Weights of a small GPT-style language model, trained from scratch on English Wikipedia: 16 layers, 6.72M parameters.
Each number is 500 + 40 x the weight over its row's rms, rounded and kept within 0 to 999. Layers, rows and columns count from 0. Numbers have three digits each. The size before them is the row's rms in percent of the matrix's.

# layer 7 attention value, 256x160, rms 0.0841, rows 87-174, columns 0-159
095:457509432540433433525498559487499540478560491481482487481499429505497477545549496540459477500546548472585501459450515497430513392488430529490524474456502502478420472562418446479513493441519535477489497506498525500551525489538522490471498522494488504525545453564469441525534476534473540523562518496526531501476526456530514509395543521473540500501511521532525578550455576521534497555488451545520445524514532565514489519418471558456576441495397440526513511447500487456455483565551530
098:528578565496510490451498552504516565511568469459547478440571504474500464518543484486517532525529527458468485472485517469507530509445476476485480566515478523510535481537452552505507527580496446473513445469497522417487518478510531497509556517534448491488620541478518403489455484493528549586516550501519447494435514461529481542531568536438467477472506551527405430557499487555464557565446515488481438537459480531457485523565451495398509558484465470508434506506527491499582529484503471
090:522514399479510516606500515508504526466502506482498542470542543569524498470523511536472575481472425550483442551559497516456530555453515517535423436566515487489446498522451538529529518544536538560508455512456506536557501472501488440533406468459531502436429434520497526468458487499433494516501528509445477443542480469470485457463454501490522537559472550539496500483531481490436536415445516476519523441502497457457558449433534481508466401499487494531537461487424548551475502472423514
098:507472550459477549518547429447483412511497409536524465457508509488544479518523493631536483420541565468549477485519560474468573496477619418501485602473531557499520556511480452451509510518528538452487494513522480604519550460509535474514502499490498449514515476434521535548475461490468552537507515504413462544526444517480499527436490520484498464532518497454492464533479514474479410534492473534453541523571506524555519495523499455497511448529448450502425483511519506526478481503528455
085:490480517455538526434451457520460533491537474489519438580487469444452525585504515539497456490426517583464478530416491484428476518477473507551419495444519479520528512466495556520551489519517459485499445490461560564506522470447521526515549497484498524471554501466568455501540472515559557469511455533464486445502509532494483518497582549523556543522548497484575532545444476554538580591495497444460531467500583462485521539481496532434499464519508573448504567551500415487484457549478511
083:548511517467529518447446481455470484611522542527497499502450480481561570462468480559443569506541532533534550470483489519473523529493506476456574517488489394507517474493441493550524407476488476571485511438463550499441537513487549534428495514463465544489525469477447490486525535548523529481547415532510530499496512475505499480536483540465522589542589475404600547446484492460512459541524581525493581523482528480477495524518440505529553526466595473492499509522496469470494516460485465
098:521496521450541551536493424509479464552471501469494545451542503498490547505558584534469465557482560502521468537430488446535485488510569527517459516506616494482482452530482514519426394515466482544476482519480566460446494498498450528345477538494502506471461531482533508441522466455498524538461506538459563499521366513506490464477506484531467451471490557550453505505445515524464501501598477518487533510520436463506444467489468432548426500497528540481484519556475515508501519476467501
087:513394500490570503573477452512517496386635533446488526556509490438530499517511490557418490498530481586464465494525525534522466438453525509525529475487467537497507508500540452468474464503450507486518543532480548568484491522524442431504458506493481551494488384497486457576576533529552508478520459582513457496480526529475447465474444549487532536544484494468547492483519521518558474516442533457422521505515495519508494565458497473507464444440507448522454423452498467506507536480483512
089:513551496399512494523585469522574485494495511505459506494530460492549466570522441606489467527479499482533480538447517468427517504446483536536449544472488414606538546418474505537498543496473485476414490517504492520430462522510425448512447497471490475520574520453536540524487563525478518524475502496488524495554458525535496583474466515501489428483539511508496466501504509544588395475527520518529533452544592473509505482432421505541515493521473535483475521533502457491472503557552458
089:516482467441469401508485513601474493522448509506528464517464530466486513545432508488451511557473529555493535487483448427447493462465562474519510507520520488485529414505486482463475444448520529519516448542518492467431493493437495605479518504413466508531562385482422454561454520489506547523535541460511438524520447462493494483471473551487539565458507475500566573539511483484475420484524430565525550478540526502527488497432451533459507500513474504461467501473479414483498486435456517
093:446477578531531534534539563532502506511550529527519533417496445468467479524490527440442560449526556545559522457531518472483463471472502533468476521501421504572505480516482457509543592504534472446513485547522509545490479530573541461478597490552521477540430489493509397463493579487568528494491528529512502471494501513543428479507526479515508545500475446482469538429495566492546449504522496488529435499535549498543578560443554530502473437527448398511450524546473520464427494503493505
091:532561550529495546589576500483465490432511496446497438509469471577466545498479528470522454522561553501504414532489448546530509459490563584409508498459520510545505489576469455489527529514409535501484503463498453571543497477435494477533496588471480512498433465492535474491510483441485434505511497517495470451430485453485517523500468565536488463541502591566485458519505446563497572472513527514414545461466474550407511531512516473533558501539456506529501515469509562467497516491521533
075:541527501550496428469549527519475525528486527525460403444544464570438494520515467516562467542491467466388534494462468493463536416470448505534518552509558483591512465477451485483453490447467545466516530512500443536484497546508531539510564464572569452521543536491491485526561496511499519526461484488558521531520466491483519486494502526557519479497477506477389430421474493525562487525502477538528526483474409487503459450410580548495493525453497553526436478503496496481542570538541441
085:564471518506543536569535488492506522488532500515531547557409457498499515547449533482466426461438517420476487504496512552470449503489456558499417528490540499543558473508510388480568539544493528471466478562464504490468393474531502485466454462489475507484563511514539492534560541478395493485487499500484512492482480487542479520500510475512541500433447446482510471474486451526503481447470465555481495486500527473547524423338485519511498456493419531513501483519553520509568449565453511
085:386493497518469514509435558533465466584568465451473427563467502451491456537505458487492515500451573520504498470476416468450489492464471586462470468494499462502488479558501528548510465513477532557507482500566459523450544453491639442495527481547512459504493555512487479520475495489553499505457449452471510477548487523551464438449505538546477489507564461547546525571499501479560469549559439458512466510512555503562477479455449513462496502563447471508453473494443471504433526560514472
084:449448493404465519504501451507448473471472543490486540494480579539497452415466560427560463493464466502451532528525530479526468478506492548592539426485515482506515492440561478444518516545574513492485531534489515484484476548540412561526519587502501488510485592551498504487466458487506410473482607490456515499487453561499536566563527464536486509471509440521424517440511502464515517470502485455565557504560541470533543498465512547528459492510527539474499482409579483486513518495485518
083:519483550487509467495531439507498493485513545500453408541435472581526471471473461505447417519497473559467486519484487518549527502540510499504498533535494534505489530489414564500476500451507526494540508518505476582515483483525569459467479521530479461515489549533493514412474419426494421440476499583539484450526453441455468548552544461524506450529486573491428515526461536545593542607488586499507468475483462501501524504402589462518496434504503518466473570489496500530489471463519513
085:503548473560500504489475505458461521580488486507535507484468508507529541418447485429475559480452503429457497515513470473471544531551493574511534548527500498467530468506593444487516594498499480468507496544549450535467505491557560481536494559511472439518546519499547444467424479503444478509482427458489505508553588554548469476450509500470481568488418402449511540439549496512506490518497480485502457439488492421402522507435510576553447559467513488534544499566495515532495487539477509
093:465457446513439573426410481518462456470507471475500502491487491548519443475547537488497528511471390499517600489394527508461501518460491548536497434423477484496544502427517573519507504540509513533502534555465511460470411561504460522521511487481540545467476424447536528466519439542479534440464502444529479417499542461515515469496462459494539481523560469498422547560509506457540507451467481511505451493508542487520497542585487410543497509499542501566506503438502498521496496477459566
085:537531494462451488427482515467503538628464464550524497491531472550502508525498461523462501609472459482533461578512487450505544426586527531494509512517557546456520477495487554508450438500486493519435467519543525490469447517473537452444539541535462539501541486443501509504485465507531530504619442473498520475561513527456516467487585467507467506525534506420488483532504468496486470474499480539442512461509525465504449486513492527581451575490619543557585497497508479557527550478544530
094:462564430522511522523510569501526435487536560478540517548562501505498534530473475496520536461512500528493521528495468468510441521489418530535499469453450452549477433530411569566472591487514534475581471452472542458468568473434478446515483479510444557531534487494516419511480520449461495454488516508523527522505522515485540496496582519481489532462541449521537482481494482561524582540551590587534475486428518548492537475464528541540463482407423447450514526522518482480518525520454549
090:510545501590535472465562567451491452511507447502553508448514508513575483479435473447542500460534491574464500498551492458450502559539492428503449508500570462525514477527503447521527500532536547526560447471525476522519555485474508545480558474501448483519469459456471462560543489511501513551501493485479495559478479514493583415475418509479528521508492455497488517438528475433439572434529524603513511468440461517486488432445465479504461436435495534544448502493419561447556457501458518
087:439494519486454536478540540480477456522485506481503434473637495504489504510496538588500520494535584565503493504576492473485514460515512463486512517537506512488468445556501558524569526486507478491497452508487532540562544461494531460579440544492453446511491467547525500493542535488503548527546471504523534580521457533498514461445547553442467444537494424517520518539472503545529447507503526468484544493495511484548494489525477513515563559454545394516521451523446417497432462386496401
086:451558484544503542554534534461439498478389487500450490439559503545490494458591532529533511416474483470536472485403502568488539541507489507494510436442500458452473419492494450451524456491508536548493453503390450556516520506420536422507417530496530518515427502482545431512508480486540494516553496543485602482500439538537507538520427516564490485516490468532494481561466489528468499498550473493460481488439546464447508522482512491540564492509487461514498497477445528487444489515490569
096:497479472476521579529505465430452442547503467538512508437535495499447519493543562588544520474432515503555446467441522492563535497492517512499494438500484477498536479510552487512542516481461421501448566501492503481457551592527494571417518542519432556511495420493459569512509519527489463566472441475503468476528472566494467504458415535497533494479500455492477485520515540421537443456506467525521520457540593435501496462498534555557485522530533561601512481498535542541476545473558522
099:449464558530390444509489526530442463458471542511498518499406490557502526436473466479518362564530536513484559567481437518471477436567474523535529503534534526469466518464522548492461493524483503483520480530516503500513492545529451512545518517398499441467414450528518513507554451484449439460489505486499468505488553486438531557485457502492554518543473468486501509487453495484585433441532558462517524491518523447532457503534537465521528492507631470527476472452480448480533471477527526
103:495489459492547581499573503553583470450497499525518475500510406478472465516507477485492576450503522529484487463403490460589487431490445528503507468476450507521458465452490429513469533446501555575494549427485518517525554558449519444497556536516534510548506489459456463487468603443493489486419537483540552465521512433586486434494530555551480486455521547530527535565492474460521431474536522479528443492472540509456478520499519479495523510507424472473487522470461576489469513473509572
105:555576538505515524516502406538565482480523531522557510483503538481533539425491488508490528500543415511478492508439532445575409532489523457506506481455439489538523517476434516478489488553466407532467619440465512486453468526489478529454482486542438585471545519496463502538444532551512521494494539506542525576413460565493514543584495479463510428471554488465502461478457491511521490489545540543565546514526475485478476504585463480519458531461506546467513479508521499425578524507518524
083:449557539582498566520493535545541457534465536557506519447535483575534511459470552548417551431461518513544490436482467479508486511454505564505466506434458503563480458511499475473519498496528528510527499471440534499481471538471562414517472493507515498451474501544516498444476567440458538444573524563585531498580466478520556515491546485562498494474472571519548491505434413506522460509469475493553447519491546443543484540516417463489502494468504429567494460448518466559504478506524567
099:448472526501450450472469491501498541576442479513466482454510570481471489465522526447552440534442485518408465484539459552530500515499475498547491481549521394471475485439402549486464445584532465574457519519528559495525516525439484534478471556469495486493493464476451492573460496504525593509508533504551546527476432481524394486447550543545491481469463484511465490468491530493489499506556470517511512470510513492581463532473506567480495522557562543388553510460482448523504519547522552
090:499475487511472437488540516489512523485485465494465389530530440509535477479416478578535518519470446579479549532508557556516583528460539458554482498462451424508491422499486548500496557438526536537524486542530489521471516469459463504487440461453544474470519517455536535500492487453422529445471550513500497495492514433427498564438418453453499434453415496579468510515576466529531485481505479473520525529440473492534512525497456574468513576492485475518484461440471479574493455509441495
090:588430517490518516537510489482449520478493483531515556466429491505538475484447496540466533497559522511402623501479547530523523517538521487570520473496513470465476470462504460487470470533465528567541496464422457520503465535490519529536490547492515508546487513542473475498590487521501571480478471532557455518493504494466536468480419527412534546549521468425500444450519438495549482461506545419503558549490486454403434563471446483472522531458535480547477502472467474431500469512599534
093:562488560529534430588512580404534450492531463480483508459501475507499543557466511496509545557509538541530486516562504524563452476538497452477502472520424456506397551425470507472511459494484501581517542446459500474612526542535518498518477491490501490503505515560452503530501536493455490487454553508525551471475455520467498455530497516451472460486469553486505504538435475460487503493530462524569586555445437490509518502428490408552540548393557455524477474466514486511443493513500506
086:503567510501546497494550519564509545492560505520514459554430531498486530556504437468487484475549508453492489464626409536477460495521439476471540578475507481509467505511478501443505496486462487468524503496504497548551499512482555462540553529556437491517562520462578496577578443512577485494531489495532465560511490541467527516480527581463476439510514545507552439506506482517526569511511502464460496482519570531499473484338482505488592533504487453457526514529520550534493473523569483
091:422512472468457529495461500498469524535544527503523497454538547458420526503486537458519493423527546531589579459494560534503510531512480483446479503488442553448436471470515500530513508498577532474479482467491502442426518509504529437539459495554558461500430476526583478393480506476511466548451444514444464529504513480468530490483511468476482531488495497450451472422570452541490550522438467482420459526479450552487577502507482474468540433519525494487427471597536500495472490589519534
092:432501545519437531525557505514533593472544430503561576494455536504557469501505490487506412478584504489513509491532471417509449502530513525558454491476501550482497533507532503494447472543534510509559509545516519550490534405508511442547510429521502531447430586554509519484515564503507454455510456430447514524525602515516524521531497532553463387529496445484480470483493521474528500433474515475488475513494534520473498505570527444458494467504463456434554495490414541431505532515527448
080:517455535501487532467516538549506509511538545520491496562435522500533441410496504504528412510484469535532483461537437498573484489511472507515495404471415534477473492484476495477464538572514470484503508592469464513466472478472547406505461603547507501440506472571456450504441489501507429537519474489491523522527449495556494534567548486538555512459529473436550483498501514495434499480472511465563497519502490530611513498553505560527387493469488484483554495446527454607527490484468502
097:464544474539482447449437549517517559475547529501471460545460534491509447495560454584457558487550496424538551488498391509532445481496422539484504525462493465510478494517424654507514520486539490522517457545532520444491520500486530489480534513459456460459482490540537512509555447530527550479480468491540484440475568499463455511479494505450561506529564471434558533504489498481495489524491494478574478556472502528509422518490460467408431518527485419492522509538543461458448529437531482
089:484480537536563567524556517477459467518442411483558552498466486550513528510535492490443457530500548541497478520492540578451526493481503563449528516458460462518588499554486474528517514452416571564510484567484495502508446484465472481508501477484592478509549565435502572475479439447500492491417580611516510442495489472535529530526532537473462520526480414473505548520464483469555504463546451481477514498464527497446575531522489450539544524534502584475494536455525516494484434501451503
096:479501490515479540502474512490480560475399459494501552467509546531500590422478481479581520457471441432567454488510481436530527512522494457524486466504583516467505518537575465509516506516449494488495443570479495523499444475539454536484548514452491505531485516550568403488528435448467453490444493496554446481556519525513464536474518516544562488501498480506540463489463551479437500454446503473472506498483446452485423546612531482508483539464525563401586537446534494501474549504497446
086:459551489528547511534532525460508471530487495523410422481491487521473471483520472516450522521554512480466507495541494422548476475513497469430422514504494491531563541494530542466510607480460465567459546543551491545521453496558516531477502599587449462491501548575495504460464538523467461468452397465582500564460551518559444436489545510578543429461576545519491493487501510562521519525475541493484493513469460529496543508552461503536455502512549517516595533479536522501504542484527477
099:483508452452491515460412463465541502484485474492570482517474536513563543619467555536484441477583534519490510541538460473498493516496478474502550488506569513504490475521532426511515517418425488506505526534555452529479502531531455524468507504444472509497559465574529571507560553507467478491512421540513500462535469504490499552537449505478416588503498558494463524493479498568539503476472481453494517410552467513496483494425455499444515492490543503479499473474445559479561510568606409
084:515495530449474489503492560519431420528543546512495547473556554530471411460525526476533495442565562508542505486456518481518511496490491512500545417502546507525543498454517481552511551474432482512466546521486460490548523460465447498524482445511512495514525463496522575478506488481500519545371512525538477394518501507520508502504372507521482515512497536611458527448487561534509478505439488456456464462470472463577423502474483514472463420489558510459475463456448542534446513462569473
099:494454535484519448532518503481531543469482427480561552492486454492535451539504529490504416527440427569473555522483535443469460500505547513518514479512489483469464494514511536546417509540457529530536545424499524460467504510498536572559531513525473472522509511456466443465535500488557482559475507520510533578520480448507471434483471477493525518412513472453504488540549486488467569467525530503523397521507516476465525447441515544521523440434480385536396533491559498600581467517471528
107:431506484556481512493476489442604478474500469520532509520491467499479529522477487477525464461423486510520510524451524546516473545487537512430507471543512490506514414467435495493492485416460466447521532471495524525454484563553535429478576463477457486466453447467522351607519528456467575495465486453545532467473524440521564468494516524490550540447470534488485485439537485450517486511440483520487412510488483462410490511461562518532477507515481500441520496496529469552515558439529573
090:541519435491500554419474475470484510573511483571511480537441546466469515557529462505495521545558482511515512467563550486479567492455517503426472516547458481482522535535471426507527511503542482525549502432525458595520505477515557533572499564447422530509469482471532509466442496564551465512488545467462523461491537528484503482467575505394505474507537483544515427523610446494571472456513493488465556505497462527466461480493506494491513498499541519469584432606514474489540538479486571
106:531472528461492470492496519495525490478517492501548491528507512552399482509610526549459398476471537483551491533497484438523426489545499523454496481469475479486529548517562544483579537504589517417489491510447410479454486521518480520500417449536564390550511486520467422504557534525447471513489543587515558566535451487530479506513509564494476424493550547489497463481505536502531506607462491483528461518513471468506503512498533513467477523514536502533500489481518502556555483453573576
094:509446498466515500502538447431487477469503580578456462475507451490583462398440560547461470484484477587522496448505491483535556529517534510488474448425502490530515577457445420495467563507530510495520484485474518512531518500494432540469406521513484512456465531530538531503530447477485449426437503550514513526534517479518446492527486457482531499456489510528519593567499485512501554454523476512487497471484491455434462419531545434507477617500541474527513517458531457512524550586527459
098:476499513481494486538566566552527572459535584466471481523504499436521511497468517532510524528440469489509548536457410561499480491466578474452527511468491426511411484526496558500529499495514503516529573557418476477535530543422522476488534500444460527549512501563493434498520417479502507502506489576520483521477396471525472482546506486428529490519510481438535516521555516400533506552481532455539545438518445440466468480478607501508464447489507554473473576507522456528494504476465546
093:538496529522557505459508458481489501492477504544541449509397516480519503519612492536499529530475556466581528566504492558511468510528529485417437564515531456513493529486539472530455484541409479548424526439467472449556493555562469535501432479528573515494564494528555557469546518505526494486511484513445518526434465515478517459482477497442542541534538507558516496475490527526565536524554529443487554535562568588523465501468483505498454507592548516518436525512468570481471461513442470
087:550500506453504552470539532540433492514526455505538457556570537536482505498490556502497480498515446540522465519476493506527499484504502473426530532440504456449594525539518556534483524445503411523517524445449555484545508554445447507510449442542520563489572483475521458466508493579494455417483592476526524515448519489501553490459506551507520481550479468570446546491533462494514521515516529465537445425520567547484540490493580476543444469358494475497444540522504554543474512478464505
104:516496473466447371510552481515463475483563502490519423489555516494507497472548529541504497463451480499511494539487518506424466549475452525527554491491528578562610525533510516530553492473418523528431481599474510464488457491460502475469489511510589471543548484471464598414518530485472507457498564529607473482477424482499454497508509522522529537503467498504474451510512493540490486508505545578456519461484488487539435553549474551493523525496424539519593541465493450486460524488529518
099:522442487482481468463507503491447461572523445516474429474497452465478520507486502546532449489559423490447459516492411521444490466452531491493534466582474525473487465526460560552465450483443517511439543581521535470484493442541482552497525503517527478367559551467478561486522521400477431458470493453465449535522596490472494499537504483516500524523427500454509511440512510530464545520530538502469496557499499490463467491544504597489520485435523501432519450500487565464509496535463417
099:483461544520492513543527480476536471531518514517447468504489456458487517501444502454590485529531491514463489415544496503458488503540553500527567476439529532496490527432488499486529469464451467545438538431424500427526457506527479477575505482468480624514464483501465482388495500470485458517467507424503505526495458549427503473520524422514485539469479585528489475511493533553485544535510480514490530485554537499548502480517492414500550564482577563541543600479503431506570499437445465
094:600490545444468501543505483564541491430453430532501582426493546477524565491493472504480503491432497497446494437518534514509544549439432392518449491511546506474490496483523477510499472542487473503569485500514470401463551480460460479447488442449442404496508499541427434576435489511479517453491470517511465519496507528497451538578506509537522481528512475506560526434446437452507483496511482528530479502469474461524480523509472507475497481474502476555524560544517494486457607555579511
095:477406512541555474520506554480476490518516527516471509483435520495474545547436440412557541578495456476434487528423477505460524510512448498539510480480528514479480528395489516473634505517546517451519400510492454512482482508469517540545448515463472517453488498540573460523505497480461447504436469488558494460455501536540434491502446421502517497549546442505473485482518502485500517507456523573448477494508443503462511545548501463575398460527527508480444578552480435506517499481478498
097:470473473467497427492466465468480510550569474531534502433489434517451483495489578471483426554564478514489552483471447570472436534496526492541459475502477479565415444462455502567527507468478523573507424580454483514512474483503540561469481477573469499459526480490527484498548555474497497558524501529522521529480452519523482506488483417488509486502460528465526511438428526480500452558496473493539387460396455508482429529530537554449526463506549500477520529463458462492449485484597538
098:467495471426486507514431521541548495520431491538464456497502495543433476459503467475533492501473473508543542541478502501451463484436569465432531409462520501562390483426523449473472563479529547557541471509497474526502512493483527481440497516507508520507533492482492418536470483522519477496486471513545569462522431482513519483527435532469476433512491462589582493530486502525509379516518480504576554491539469544523528548541501495528442505482476469519554543543403459543487535417421521
103:476582540526552499508430529528501542551443494514455512498529548506542516526446440487487528472444424503535459561457488495471486544603521423603504502485537460562515511465519518502488487479521545511498491474562482517533508469515474465554488475447513488433556517529501539542530510421473395517476419462560444464496476487458540557532485474505508542505471511560491546594406493491443591556529529521447488515515552500521537532483524547556556443529559473542533487496494531450533523507483494
095:496462451469498571442545489558405514492487545498476536533491432511449554484431465441496561500537465448530467416478461487562514511477497475485584506430471509532470504466524443530507518527558498507507500446468504444449470446501521449547519548529435505461461537534428486413443523467511515511493594561487452449489472452468444466501476527465526453535522504488499505502527475555535498461481483524455433566461436526484488446536488450487515469494519515383530589512503481543453469473452455
100:515517411503534553533475445537511554468460468506506531558516447525547526471467449419468503501482545434535417446466529465568567572494579544553505488507425487492506479565494540492441510596511481500486497473495472510484509529496499487442548404580485493489521470457559500424499517511567538535524512532472473483457537493542497502489546481572462438495490461447489459458503456529494498502505457444437566472494461542497515425558499579472484548502474559488513420429456465510460486513490469
101:446417576497503489489463463471508478500460514489463494583494594442490573513566515577535511482511519455485429541421460569451546522446488600442548486479541576524539524474422434428547483485538478498489501500471452466489518467537417448498447525524527509499454451551479480476453520514436510510482524469545483533491571536523548499510518561445467491516502462485484490507486520506540537524456428602493512516514495499443465501477499423492488516496451501465574547561539540476480461469508474
103:555427505572511525525466437505498498568429504458552522500512556505450481478463522461524464526403495537537484489469474447518444579478465532474481502474540489496531505530518570542537528511496452463539453514556535496445532408507462547550505485501465536496482538528541444424590482551492581446548449556574468465506438455481462532430495495473525503496538527479544450501552509471536515470512516462493468445498501520530432521535482485485491543482465517479481534542570461602483441600530486
108:568495544495489490555560529546561491480536495514500541410552428555576499549473516525532491526450488499507541490545451497446538543419573491491482472504483544576472559562474468548510465547455497538469480468483501503552513596455527505493458500456535441495509460494475567489498563504460532475501485466489522445471551526497478471506545489480548563502514443515540456552567470454536495435476563535485545493559515591532460518501485520515418492545458492523481521571468541475464602517430445
093:514502435567507431545484495497433500525435493518446411478466508557535509548572506567468497525563490515504551527506506517499544585455462507446537474539450548446488454441490568507501551461521529561464484536513584500497478555512510457538461513485512473485480532527507502527541433555466511499464494461508554538438541503408557521522520515499468556471485474475522489519557526504531485458503546476552613553501409441426466518534524458500516594569498528583519511515486470494487499545538519
105:555496474548529537513527414501561521415484532539442496507489480510534490490504446501477475486583457527538488469547484463518441456567491495534505474533542514518472456442521550572406394547526463474543484486504436532499473456468501482493556513491492506530494472508501465499472503410562479427527447550440424422509544548491499482508435554488483522529501496509461447470403512466488416584488488483531459550488465469459510544515582453479486543468535511524504433467516506488454547483466568
103:441407540471448441481495572489505466501566452502507533504500505462458556512547547445486480527484541524442508535453452506475519549480492534491557524482570483496528389519469542464533495429495442434515458495579516435524451513511511507487487519488466535497519494476578506591518499486478434480486503540514494533487460507477546481568450551460549564532557467522496457475453519450537549527510484490479496462476493461474488479574493480438372517477599464536482515453537552463465581481477536
103:536516508628520468411447499499533438449514480488457512507418459514491518455548486528461539435469482443497501520445515491466558528518439504518547577492501449486511489509430446497490520494514567489491455421491488477445457541474457474529466495526541537473498454434504519493522511500491460508566412483406485508467444460494533524544518538526504573558539418516486501430527516514493625464513450511441513532487537477521497518501424479475529509562488524523474509491412466464557495572510482
097:502516433503475498534479474499555475468530527574461491460486481537454504460520496456473530555529534541506546478564491522518511552602575409512553453548562474478478456480537461451483432501451488442505499544483532546465495595490574505468525597515529502450486521471493457549536493543468455495454440473496512493479451464472508526513425472575492479547442555595483476554551529514523486525464574533465535542548495497523486544458536414585517472515507430489503480496436545517543475505490470
100:540509532545460450425533526471550507487507471561546521466502486495459496570505483477514414484560575491502594508553427481458539544473465456469474431508551421509490514563461538461488497484517432442559441479480432479519554527479506586494544517494450462491546560515494568484499533438453503454511497490514522553524531468530478516482519458506448491553494555528487481487561500513465567440474456493489489416505462486536479462472555582468559486487455618494486483439451560513475524533487485
104:526555499529459430477462538534499563497460488517502474440515388503549474480505498489527526523519477501488480468525451397465550534429473556545510486502526475611471520503441466455501569584512520527488489497474525554418495544542541585495524480490521496454542492522436490489517507480530512502484542470527545505469451505577508447468459427555557470474467491553553606512468470556470548502593505508550447448460457524530481454512452487510503469521450462514542476485424470472549490556525507
099:547522457523476465483539524524481543502516508506499457535474510486469488537427467471525486476554357523473569509553502526499515502439457577570468475476559483504515505480543529459512508552512524491444477451533516535546446497451593508521475422555439486521535522508508511469526411502515538532452509502513464417442544505492534431517556512605532443513502463452453516464527441548440609468525504494516500515488439488501493557450441508502471441513516511484456483457517412433454508491483505
105:410575462467429533481419532450463502523541514505495510526514515496468502582548502495485448490602534541422549521554519513533569454508460525489545559466505464521474502557480479460599468497445499474512484491518566450502469569484522559564548500549520503503518504536512481537465472490585460471417463542510460523467515455501515455490504564523513588547511520488417609478419509500488435470479516460513498504474476464519491555497461470551436501509514465470520466459478559503506487527523561
107:443513468483468524500496588463575484463548524431457516510446484483567493482440508526446501486501490517468482431446466519473496479481489494486483514539478508508494538521534504500509482435492548548466508548450419474544501488512546467566511557514544497544528477511490589548498495463513523525524432551440485458496422518513494506440450512511494491563513548582547475465474553496526536559512545497437624528580571545422512589463466502516456463546431550484449501484541512476498565522420518
114:477435514504507515507508466507528485478546527528517497525576550459448473502487566491446525538543560448540485504460434475523473460523542452590528447506446494453543501518568493575580504461559517522544397525494469546512454484483506445497447511449535523475343484522487505530479544501507520425468531460511533423495550550538550484506527482537463530492515464484544523539483533458525450505500499497522484498538513467448555552503476556523459500445541545487567544534564553449476455517553575
106:494559519537520500579503579540538531485471438524512547507503523513468557493520542487503519487515525435499491473514480466493484537522501424530561542551412512525550449470469503479516519497494542526467510486526477470512467513483540447527495558443541485517457489442431433544508423453565554502429504442525510517468508507537530468481434517495499593464498462580555505401436526453508472487445543532470496552508466468448513556529463469528443509481519519503622560484528504530528573474469609
097:539575519532453557575504470499526445517383503606496546480542474546502493443464477496459562535528549546545458465532465498452456520510517468478495468537483444465550518487445496477518479440552449547507465459523521498497486513469399464495495487483470487504470513516513415515559571534450519442499432603498505452534448474515460505550431480571463511547549454480473530440496509500496475446457555560540495563494495526488481542528529476589553514490482539484501471472517530527473504459581478
104:534471461486497538457446550503481483494519508458528569436515500531451449462460532510531521461526498550543530474557515509481480542513461500562572517476545553520523515487584528589469520496541474439466536544556478522567482483491526398555468521506481469514436509507483444481520573450466491464440538525543522449431548543542593543481481548520516571481573467543474508518478510523418476558575513541585392480443472500489502507477443498531497468491501488542586451477546512499498524500516480
093:462479526460525507489525551500460557460515447452535552522452535519465504531517569526549533567559544488480501539513442449556435512508523454379510507432482445459426523552492611527533523508463468511512506482513524506485446473517523503475496476495444496532526544462483414495518514410571566528523457518531511503522453498542478429482515516429476526483607506480504561478443495495479562534484512591552478495452432556527527509538475497505468507445530429527511595509491506540524526484512522
107:456475494504506582548501507471577499531484469513608514460529499493489422455545417539485477475501535574474479489474510451512510483501511593552453453548461528483550557538546457500497535460511478563513486485550383524376476518489456481493499451466556513526495565503480544516447481515466444495482507490520493534540513519485541512515484489535469412509487507494501541586543481537521546519531496520484483516601475442517514496525494467509494508463605485604392532472515506465458503498497510
100:449554435489519501525472455498553456467538524564473488496533460523479522491549501532502494438498484490547539540556465524497490571553475462466566464518467544521492512500538481497467439500472471523501477534458542466497429509487405448478506464474524475490533502439443541516476531456472531386440507512545487499472502518502550507463548574500523525479532567529493465453508563497517482461438546422458526581583565537438484533486510518553530535563450485525402471466510618472490579511461500
101:448576450516515544466453508519546470596577551537454502519507543449452505560507536494478458454521573524493505464546505464535500486458461477478487479462501510576483442490510440515554506475494461505525491481550479496491526555508495512499535454478552545450539431436467536552506456547516622556419458504566463477443512495502442457471477522552493502448511568563577482471520481539509459535476489446534452492484514457551424521458519467537450547532438539530491503470537493508490554409442495
095:502477489535531437540580483474542541604466523487443443502467478485516516528460419463466542500490485582528510532482507511499472527521571519537505514469536515471447561544484442487498509488511546522521552458461452470516562553473473492494593581539482548502530494551512497536480551442500427522503491604508483575519488483445509546540431495478519519473407534489515494531491543556451482561554457459545549471538489508502486509545491601412560482521550530439489461461455539518527462528478467
105:434511457568496462459458482477520481499491454422481512507613502522504457498563469530423601517440530548484448578459520516446457514462437593526524459496453507512561481531471464549440522448492555484471538458479524513491448555540515413496527572506571491485467509447472479516514513478493572498457485451443523487483545525536515516475558540571543499450516502491549475482490515503471516525530531459524497551570536499522514525514477409483420536490564555493566486502512557441523499513452496
102:429465524489486487490601514558515499561498486420525545506530548479391504530463561448509561496486508440476501532480479479487553484507447470520483513469517517446519542437495534494500510527572462525502460522538496522487406452493493581436474495498448483472437422561450548495477483460455518504504592511521511463497527522484445503476502457476498471574507454525466513436497532482427521522598463536476504529489439478483456515467598469433503495504480511424495539470550451493405518445541478
102:500476547540489435461557510501537554534478469446516491459474422495532510562467459538469557531444514535520462519451495534462526476475466543582447546518505532578495524454530534513460526497411499516417553523436523444477532512543433536459474426577453474568510562522505455513552533457495552484487425491465546542517492529503483527446475434503569548438455522452523514562478522503516521493475493475480486486531471495555424502441487483419551487551529507551441560498462529466535555560473494
100:527549479558486449455518566526472510507523486505470544493519480481477543469418450506514460537516426401482461480481565438528444460518546519498468497464510490575482462556451555519607601514475495479511545474540451533560492510468481563476543490516472549533503441461530520466497490557470546497480562507547481550494490516553432499526445493509474428484508445447455458457484470542501498512451530504445536470464484495569474443568473530489430525554504556485562461556446449537530483478524582
108:493532506507553473539451455519555571445515529545466486463499474508489523527503530474545500493477545501492571475517486469460491482519504466581512477502368470506428579449469497535521376509451572480485479432429461512525476482488547463601469537504494546515461517536546542456552556515498470505420461557470526524568511510551530499572539493607455489509543521441534521424404494546468573489530449503527521487518504495502525491481473542485524503497576513493531447540512510497487491493492474